config.toml
n_layer = 15
bias = "all"
parallel_block = false
schedule = "wsd"
decay_fraction = 0.802
final_lr_fraction = 0.1
doc_mask = false
dataset = "wikipedia_en"
Each number is 200 + 30 x the weight over the matrix's rms, rounded and kept within 0 to 999. Layers, rows and columns count from 0.

# layer 10 attention value, 96x96, rms 0.0912, rows 83-95, columns 64-95
189,196,175,180,144,189,235,166,220,195,212,183,191,147,247,228,230,212,155,200,204,226,150,237,206,208,237,192,122,202,201,142
210,191,194,175,154,243,194,218,196,233,172,219,197,163,212,168,179,223,248,219,197,167,205,214,192,162,161,179,134,175,216,254
228,192,211,239,170,189,157,198,231,235,153,71,210,221,165,176,233,179,216,224,205,235,151,189,192,275,220,189,224,160,175,221
181,204,273,263,172,225,169,210,225,193,169,224,210,215,188,136,164,229,199,204,169,221,195,232,193,194,221,178,228,170,224,246
246,220,213,223,180,206,153,280,208,204,227,207,188,189,203,206,209,185,212,189,180,211,134,174,202,234,243,189,226,178,208,196
202,219,180,204,190,223,195,200,206,175,208,250,219,251,166,217,168,219,169,171,196,185,185,187,191,159,210,188,188,182,224,181
233,218,156,224,180,234,202,185,218,224,215,179,176,222,213,222,213,209,204,259,230,201,202,199,194,205,189,187,144,199,187,177
207,187,182,180,192,211,215,234,204,202,246,232,216,254,176,182,202,211,159,183,143,225,174,218,199,254,204,180,137,188,204,214
186,205,168,234,231,208,216,194,177,215,185,252,239,249,163,218,177,241,191,203,185,178,161,159,219,194,216,190,208,201,220,220
192,233,189,195,177,181,164,264,242,176,199,150,175,188,221,224,208,208,158,218,205,226,204,227,211,190,208,223,232,216,230,269
195,230,188,194,248,252,176,158,193,181,260,219,206,196,186,172,163,138,151,255,236,193,190,220,200,179,245,224,166,205,224,183
204,168,202,220,233,174,146,239,188,232,187,190,211,175,165,184,199,192,187,172,213,232,256,199,217,264,176,216,217,155,205,170
179,187,250,227,178,196,165,213,182,215,199,226,218,196,176,139,222,190,184,195,224,192,175,179,189,239,199,183,163,184,210,237
# layer 10 attention output (transposed), 96x96, rms 0.0793, rows 83-95, columns 64-95
240,232,212,212,213,164,194,213,219,184,229,203,95,238,162,149,177,225,225,129,243,204,185,181,192,217,178,216,217,200,230,196
191,189,184,172,165,116,161,137,233,170,194,234,144,199,186,192,193,240,156,179,197,178,228,209,256,283,209,190,233,186,148,177
176,193,209,175,222,168,200,217,200,179,204,283,171,185,189,221,186,228,208,221,192,195,209,227,241,172,178,162,224,200,189,236
197,185,211,144,189,187,185,228,196,179,171,202,233,175,228,221,215,222,189,214,227,170,203,197,262,225,197,236,211,184,131,176
210,168,228,158,226,209,244,202,211,183,226,159,186,224,201,224,221,256,182,192,137,224,183,221,164,155,176,161,213,189,199,207
218,172,224,193,226,228,173,223,168,241,198,187,268,153,228,231,219,182,201,187,204,163,193,194,192,215,191,223,179,218,152,172
193,219,229,221,203,234,190,206,188,185,181,219,257,174,199,160,230,199,225,187,217,191,202,159,197,205,261,200,220,205,152,230
152,225,241,213,226,190,186,168,245,226,203,228,106,163,186,185,229,197,202,220,198,151,208,165,158,175,192,230,211,183,199,180
205,161,236,223,181,262,181,218,173,200,192,182,220,165,208,208,172,159,198,211,193,141,222,206,147,218,200,202,196,254,165,154
214,202,185,220,240,149,210,183,237,191,174,282,229,202,214,145,176,229,189,250,197,155,201,242,113,210,224,206,232,183,174,242
197,181,184,174,214,173,176,226,193,206,156,235,238,189,236,191,228,196,186,176,220,205,180,182,281,206,229,189,219,176,198,221
206,193,206,151,222,257,196,218,182,197,232,216,148,188,218,232,159,215,228,188,172,178,174,193,159,212,173,172,199,194,190,142
138,166,201,157,215,247,189,195,219,172,195,231,283,203,209,252,194,261,177,239,214,183,187,249,257,222,228,218,205,200,200,175
# layer 10 MLP up, 384x96, rms 0.123, rows 0-8, columns 64-95
213,220,194,182,193,129,200,204,208,245,211,140,227,150,222,217,180,255,227,184,227,239,196,280,187,227,159,205,235,221,195,161
200,238,208,190,199,176,256,190,181,213,126,203,221,167,178,214,212,216,209,219,240,217,154,133,211,208,146,209,181,170,232,191
242,130,144,221,267,262,193,181,222,210,207,208,162,201,231,228,194,208,169,241,188,226,229,269,205,218,212,198,170,180,182,230
208,180,186,153,180,214,246,222,233,198,205,230,207,211,234,238,166,178,189,182,250,211,216,198,225,182,183,184,185,220,140,163
204,236,159,225,240,174,226,179,207,254,206,176,211,148,219,211,198,214,232,189,199,170,214,224,189,201,124,199,180,254,164,180
239,160,153,203,240,194,205,162,160,186,228,217,236,183,211,223,216,184,240,220,208,237,178,168,176,218,169,227,186,219,193,210
202,223,240,235,213,168,188,151,216,211,224,204,186,198,204,215,208,255,230,240,247,204,228,161,206,200,181,179,183,187,226,202
161,195,188,177,212,195,195,203,225,216,234,188,220,161,196,204,164,215,230,200,229,231,180,242,190,165,175,199,253,169,178,185
201,173,251,185,169,229,210,198,231,216,146,192,185,183,173,260,198,216,157,244,249,212,200,214,226,239,174,179,177,142,187,210
# layer 10 MLP down (transposed), 384x96, rms 0.116, rows 0-7, columns 64-95
219,239,191,210,165,223,167,164,176,192,240,198,232,209,176,204,163,208,230,192,195,195,207,216,198,225,206,176,250,204,184,189
205,204,191,213,202,164,184,167,155,202,240,173,243,215,208,189,244,267,187,201,232,221,198,203,198,185,201,250,154,209,249,226
196,185,223,216,178,181,250,160,155,220,181,186,48,188,173,190,227,259,197,187,196,252,236,177,175,204,171,209,239,234,223,241
242,207,205,165,189,236,188,194,192,203,203,170,241,189,192,239,175,169,152,177,211,223,192,203,210,138,213,178,199,221,151,171
238,212,217,216,174,198,150,207,165,200,213,185,240,192,193,165,198,229,250,149,228,208,230,224,160,244,237,228,200,193,194,171
160,155,187,165,168,140,221,220,210,209,179,138,232,200,227,228,178,176,218,198,228,233,149,241,224,239,256,204,233,224,195,208
198,234,196,179,166,174,218,160,245,183,167,237,144,195,213,226,227,234,178,203,178,192,169,185,158,244,237,193,211,263,161,207
193,208,214,185,138,154,248,214,155,194,205,167,147,201,180,203,201,201,188,207,184,179,244,226,154,228,204,168,163,214,209,196